Weights of a small transformer language model.
Size: 13 layers, 2 heads of 64, MLP 640 SwiGLU, vocabulary 1024, 5.39M parameters.
Architecture: LayerNorm before each block, rotary positions, no biases in attention or MLP, untied embeddings.
Training: a variant of SOAP for these matrices, 2521 steps.
Each number is 128 + 24 x the weight over its row's rms, rounded and kept within 0 to 255. Layers, rows and columns count from 0. Numbers have three digits each. The size before them is the row's rms in percent of the matrix's.

# layer 3 attention value, 128x160, rms 0.0437, rows 32-63, columns 64-95
108:125129115106124114162117126084129137137137116100119138143115071116147154097154128108161123135164
099:112086103133091139167137164129161134132122095150095134115114153126169150105156108130128128196124
105:067121141119123123176133103146105080101136152103113157149146096118132170155101162109133155128069
114:100101088128133125114182133129143130081156168160129179128145167158165121160143106089160140141086
104:130136128102108129118125126129117127137131094091090105167123137114129116114136112167134089106094
106:111116103121159107124113113134122140162119146127137072145126129075116135119083109115098149116123
096:148141139123135146133151149127089142128105132120162142142132122125140106133128158110111110139133
104:139119109116089140126111161111156095179107112095140123108150171103163184123092111117136130140145
120:119108097102129155134095172118158115110153128092102143094161127129149138108090110114105098155161
104:121154117140091081089083129146145151157101138150143106092093165068135149134087127106119096120180
102:155112134134130141183113142138141084172145093139104089110122128115142116134096105143139113130149
110:128132117117127106119128094104091130138144146125112111200132098161151150072123125135095152117119
115:180131117116138131100156185063139122105142106152115139122172121134116135114125148103102128174130
094:154116101150127089145139092166117138120154136139133190117150164109125122149119096135113126162207
096:150136086164166131119140107161165117143161183190137152110152127120093170156182110140099088116102
096:080149112170144144098130114107131147161146095170129136131123115104106101168118146119118161140133
100:135128160146144107136135113136123150154114082135180134131126125105133121093129129087154086138134
102:141154120113139156125101127123127141129116126134133152138117116131132137100094143097133110108089
108:114116138107094144112123082123120151140148135123105116124122121109121126099158137113100091125155
105:129112138144129117108134117134153124097109154126106148127132142172146188171129139104085133172169
108:109128104124158113142172165153120151142152131122149195156119133128161146136105158119158118132138
101:165139148131136144121142142139138120137126094102133116109109135148141129104115108123108153117160
120:139145139157124098138099089093115155137124119137143125139153110162104115115108105117126155151147
110:140162111144120105140127107145104128140144153123099142130091156117132139128114152137147145129100
113:102131127110110141127150112129107130159153192115133109128159128123148129095152129142137118098131
099:104131135127139141118121097163176141136067132111122108139156135129141166105139125111154085147184
099:136136117129149124149142150117077160164149171133124084117161067139132169152149102084155126143139
096:148157103115111164164123127109133098121116157111169114147127099102163112142087134160121108147147
102:183162103137098139143077125123168174152138088140096149120116141109130151139125105139148152080090
098:065156115193143118104133107139143162103140111138115157092176124127152108127114143118146146101140
091:151151106132121131127137148126136137135096137192128119154110139145124113142134125120103160139095
099:124141176118120147108119150166170106123129153150128084123134124089141110134155170122137121133128
# layer 3 attention output (transposed), 128x160, rms 0.0548, rows 32-63, columns 64-95
104:170089142139093135120093130136128089138197111136187068150156108116111117187133167169106111114078
097:153086100151139115118120162168098127142116079147126143161123120144089104144083140077091149114110
095:160120137100133140094121118108120128127133122132148110140113088147160145131149086127122103160152
110:135108100157118120152136121127154099125114114118111116130127115119150120135086105126133104144137
096:134148134153146109176177175116142107128119174136170131117122147138105130143127104139169131152155
099:146187129137111147139125102144123141133133098109130139091144128157152114130161153129152136123177
104:083158114159105141107094119137154158157117129119158126088109114122108150135096123134117146112129
098:128123106098136138149103091103159142122143092105113192092134109135109098165155138157110154121103
106:149124131108160136117128126090089154105107111113121129146122136131131134144175175182141146151105
104:108101137119146123165138119154183136098148121189175131114105121159109144135205135130128098154106
097:096123094119155084092098086132123181086081111116088139158118104145133163120128147125097129122095
105:141110139114110179146122138152145091126164121105128169107132098122115143144137091119142094111149
109:074146158102097139161138102174127142184096135111165131145091111148133120156153129113146103130138
091:094136136157098139143100164090143116140130171166127103114117116120132139108164134100143146095078
093:094148148122112063125143132100086123109101120096079128143121120143127145109201136136160107139114
089:182133141087129141115151117105118134112155136158169092157127115167113129061149096102118093126108
100:071130071117112118123101131131116109143123109130078120126110128143122099125139168119117139094145
097:157083201100092102113151074118172136141095064115143144114142136130094143128148135156139146124146
101:132096102154131100159100139138091160099097128099126127103164117155124116158127219130108123143111
099:168156105127130093145125163156135148165102114131179156174100154125130116119145112121162096098152
101:124144107121143145144163146107117090148138144142155077134138136152131158112111107159115137137118
092:090117123106107086128158079140160137126109108156143128121139195126140100110118125109172125147111
113:139089107100127143110137132122135101149128123133144139111082121158130126118125112152148103122058
108:134119145123138154152175165107111148092110091119149104107166103171127185188117118102070104127119
102:143146150144116127126133118094103163086152117123152115121168169123184092167114131102132191130167
098:139134133115127139150110112094104116114169114154114153121143118126099072134143116116125175111104
097:128141150098077131159112135123123146098111101148181145134175097144116106134130145162095142148134
093:080143162104127147078109191141165129119163103127091176139150135152118157134136117103130167130139
099:098125136122179123123181115126113103074160139093112115152158075148150144088159166114129105138127
096:139110081079155118120164116111099133129137128119153081125129109136123114148141125150071054125088
092:103112156120184153096126157126156148116107141098158153131093124138117105093150101118142148134167
091:134158141134131161092126123105134155120126121108172122133086110162095100124105103111121116115140
# layer 3 attention query, 128x160, rms 0.0439, rows 64-127, columns 64-95
085:161121127141150106149113103103131092086163144160151141136113163134124077097132121108141095107090
095:141138116159128121161125135121116115112113102109108119110109128096095102128109161096126114099141
117:146139126091110154143120101145123114150108125078112137084139131134121122155111160141085134150124
126:150153097137105080131148114133133153148144142064151160079138107122119109161123143133104125117136
117:091103140167160106110131149114088126135126131119157130190143151129106113126124094105124124141120
111:132071125130054134148122101115159102143122096134117117152108141130137151108135159140155144132133
123:128113146131145156115143170123115075158093090158131139137096122114121160105132122138160092116124
116:136140106084131141121137135151137126156119128114110136124134143148121131117135159141145126087119
089:082194131123137139154102130116115147098123114115175136109116133160127117078141115070086140117101
096:133109100098138123118121130062102103123165119133140132160124164112118137089128135127120118140109
104:117150109200119135124111104144136131148134145120093126150133122130111096142095115115107188127164
090:162131112162110115108165155116154140192139092127122108112121100118143115091122154175129171164072
095:126139122119144132093099139149139146128121143121090150164131136150103131148138093156128127121178
096:133160130131135091149140125087131160094134140089111126160147100121128133080160200127123134144113
101:133147101182126121133091108121123146124103139106111132112107112111131121156115119096134118159117
097:104110129081110091128112121129126123153107099189159119140157134122133152121149131159121109155096
085:135054121116138140077137123119163127119132109120126113099152135123099107130102149091115104150114
092:131126104147130161153109098108106090121146135156137144123165148131185137139094091086115130088147
103:148116141115103135108096137143100141129133082147137088103109083136152130148163125110137177097107
100:118120099124160106126131162186151175100110128160092135095116088127127134127103122123164146100120
105:176177152107118141136138155169160130092165113133133166132102159103107127121123108103091145108109
109:120127108061140087098159123117139151151104117148118103142121156077096122123148087143103124118145
104:093148102124146098167108119108163179113153137120130108122124137159172087125104174117117116139109
096:129110133173098160152156144103143097180135127145089070124112136116169105166093143168073119124154
091:134111169153120162119137135100058070120124126119128151131133147114155131160143138143129116147140
098:127115131105118100110129109158175128164111147113127136123149145125114137092096136110123180153078
094:122161108111151102097127112144099134149099164180139091109127092114136131133131096176130109073136
097:116089110128107111148158115095094151123111111104131102168107112129123152149118153162093122100096
096:200111139116156140118119151197116119125156169125125102107121125062107122117157116159124123154131
086:120117130096142106146121091138109188140105123132149142159163126169149124196133164106122155148135
098:160116133161168138083126129099125135106106107138093146130115116137108123129099140168156104118143
084:107183099165122142112093109164149131155098171129108118137146131092105161140118124127135096117156
095:170149144130142123168118167106117104137132118134120153104105164114167147094084140125133179111113
096:154145144130109117143137140163113108148131126094102094116161136132148111140073105121130152081122
093:186116129095140152127125138150106143140131111103157120127119179152116148089141157155112146130112
087:138109100161100116144103122119151110105108125133104120175121115094115132159149174157159149135090
095:111131106134125135091159113176160120123156119138102127104140102163148145161137098136149111136133
105:153087103155168167118088068151135121100129171117135110190140171126121143117143100133102097100112
102:097160134136138126107115108125165131181119156137111138142110154138166119147127117108137122072163
101:125063105118126131131097115098136118139116137134143115126116079136132133137064160111134150133110
090:130111117106164122158076092130143095120096152093145165161153084158135166123109120136152126089151
096:121126119101110152071120113151122119168159167143107142110154127136116144143155072128146112111121
099:146120110104129134112175157104086122204119163135135099106136104109095152162104134165145123088099
090:131138166098161118125141126100137066135116105113140099104150139114132116123082150110143077149119
099:129117130130170158068139132156142112114159148142136120140084127143151116147163137159136127114105
094:105152119132134129131152110098095152057114133169168154112133172148078106113107138133110151161119
099:128084188094114111126111112136131113168113148160089134150132113143167181105143095130180133104093
108:126122137131095118133109096117087163112114138132132123131104128151126119119133109111124143120155
096:108120097128161108154109156140117141169132142165113129132139079129101094089111144151110142141143
094:146103121127148096125135139122171132144142113079169113097158128160132105118098104087115172106132
087:146128155119131108148165110141134106095114137146101142111126092134143177143157077147110095120131
094:128135155074120112082158118135119126148122170139103114129147148121096106146115104174085110128103
098:147159088126128152141174150099107163101145091141105131181148137121080138178118074118157106132152
103:089121181128121117127104101130156121142153137140112149107135126129154113135101084139130102146145
102:138150117134148143148105150104130122121111123124123128160096055102151181108169126138147120130097
102:124141140113115098111136112157077132171116153174121097128167142116150157146107132192106150131108
092:151144155107135135144134088166145116088101144159121136111178111129129112170142148122126114108103
092:114137127130158130125135100097114129153157104155135119090109107153111131098177133110114152127117
098:146130136156144140126169079127092117122127143133150143128117133150099112147121172122067141091073
097:100113151116133159162143122123141117149078136104109099060125099135117125081134145103130125168126
099:124118099155131143144159181155167131135124093131111169133105098117142154126180077118109096137128
105:124166117131145108109150080163123113131151143105077122118190148128106098081115141100149130107153
089:102114141101130158121128152125186123129119103143149134170107160120087123116142090156098123122168
099:117120095152093117171110107113164135134148129102156117141115177126129138150130115137133146137129
# layer 3 attention key, 128x160, rms 0.044, rows 64-127, columns 64-95
076:116081171086106132083147127165136138173126154141084124094114141140162138074145140160136161084099
075:144166166137122092120099106094146141158111169167146150123148122168108082109115102164110117096103
107:159134117114130117119113115103149116060122116069167137138146131105110174148134110134104175110159
090:143115106132131189132203135138109111145112165123092148114126121145149134117132143151140127132121
137:081099141131157132125085154106138138100141093130157120145161119136094120150137109124075133102118
113:118127132112118133106114126144164102107119167108146119121134110191123142111151132141130143127119
179:134150130074110124111138115178183102144132150116123150128071147161117110104143100131133137112129
092:116117089157167108127089106141131137099114131135143129161127103107166150153162112168116110130095
092:126135079143167123102147142105109127113109114132142149172133169137112120128096122152096140128122
090:144100125146116171174155138090105090127110110164123105147149117108142136177133149121110137142149
102:141132077142063133064138180112123135145115137145120116108086145110097102138143129159143140138128
086:103129158130085105133135145132113112078134114130156086125149185140133120089103137134108117128128
093:084088114106069141084127127096125136146132131142150144146133116173126133094161083127143150098153
089:102111137130114112149151138169126124128141170119096111193088120101153143097091074123136127097136
100:116112144139111120141103118143154178105120074129133141140099088147159115130122113111151164140131
093:176090190086123089155129119119083151127116133165143138126143094114118091105127146118101147132138
081:144128120178115118137155107105130141135148114106059118124133134127136121166179136160162104140151
093:097120129132147113115098095119127122164123076087136146094129178124122086141091087103138081120141
102:104181121153113170103147105140132108111110141087120146141116129158121090130130148117113112149104
100:133110127134151112109136111098157155143109135101102101137121123157084141142177072147097117130135
099:167162110137112159120145095146117129089109118159144098157138153116119136097129113097097139105118
103:163096137080167131135123145133100138128106148139144132121105068095103137126124102131119124118150
101:123141096161133078144129174098106120130152156109101133133096129120168127059129156138120093097112
092:109146123184106117115137140107135137120125128129089116111130094085153143126089142129101125141131
086:082135126087067139122072163147163090143144101133163142110113163115157138117094134101141115145125
095:129108157163096130096124082169138103151149123085117115145169126140104136104137169128110115147082
089:140150144078137143101067134123156127136089148168128167155114126141108161088139128127136113121093
098:124154159142119144165086134101087100140154160081104139145079090127131161125152123133149118126120
096:192126134160183114154125106140111168108125127126118128121136141147110113143152122120118140133172
084:102133100158077117137125105144155123137121079115124143155123105127127100121121128125128152139112
092:121105117117115132156135145109149141115140135110134113156148081120169133129059120156138163099146
084:131166129151106152133109120087137165130111150133154152153095127123106170159135128117097128107124
089:125116144146174160128097163119134143111113122116133110114128155147132095138105145121115087117133
095:114116135130162128129119123141121143118095113121120135121135106107126113123114127094108104138133
087:104122154105108144143151101197100131113146132085117107094171152138151117140134132096097180138116
086:140136106109136111128096097111118134099129152143148126158114143155088119114129145106189123125125
092:114178158132144153140124166138121127112144168102146179115066112145143108115145090144137123138121
105:139123089163129141146100087141123123153113115147095117146120160148084159090113147150142152110117
101:133159123119111131105106127136143128138103117157116158130138151116152069177130121160124105126150
101:121128137095079096138117114112126151177164112126109119148102126145131166129159124136169107164171
091:139137106125128117151086139133131128138113100118132157124160163089125164132129126130143127118117
099:128180132090116142159151073126121143112157141135144188142180164150139106113164101165146149176121
093:140159160109098131139133136101140120090100131105135162147117103164131132133141133127143123192131
088:146117140140153110167134080121151078104129111138123150112119123118178116131122122138145121173129
096:113155141117113133149127133137082114080137148092142153136106152111122097133154142102128119135114
094:107089109135124139107147128131081075158108156172116100123132109143102160088153134150160134137148
096:089153152104078153142126111131122106139123173107124137118136125136114118119095113163136103170144
115:098152100155091142139133138168130155162133152145107137159114148083121168082128089150157126095121
098:117114156147118073102138132148086141145164091128143108110204099098116116104155134129105116147105
089:152191086164143138120126143119104131123153199131091110116130123150091107123102088135140118148141
091:134175123131149115167126137126155137114114123138111125113140105124161147130144092165095158137153
094:115149138116129090130143116092071122128073139159153125143138140099081143128132073156126146122143
107:126133125112132137165150152126140136136153184183095155124118137124138104102146070148165132125125
102:157141153085129120124112104105102142169147118147082154093159147163151081138147115116116157090093
092:123127146127155164125111146111176171163163120107127149140128111171107142127110130126111136145150
094:162129143097114088152138152126107121100097141122145127157114170142139168075163139112098134089160
093:147155146119106113144087141145163117081111110154098113108136141138097161127154147125114120100132
094:125099118126139143118093102127122133101139125118135133129128175190139093139112121129088141117156
099:107115115154116133087140098131121117110084138099102160143083115135090147082109172119119114127134
089:120131138136135165095126163153102118109120125121124067097134073175125138150093123138098117157138
091:123140103096157141141099139105156118099168134115116148114118067149151095106143113136137118147134
109:155118115124118119101117126134143133114088168114105111126101154097108111107161116150141104126136
087:104099123144159113087118129138146068093131119152127145107149113123086125152108158111112143089129
096:099107115143147068134106152126144131177102133130117101155105122103166109120076097143177131128130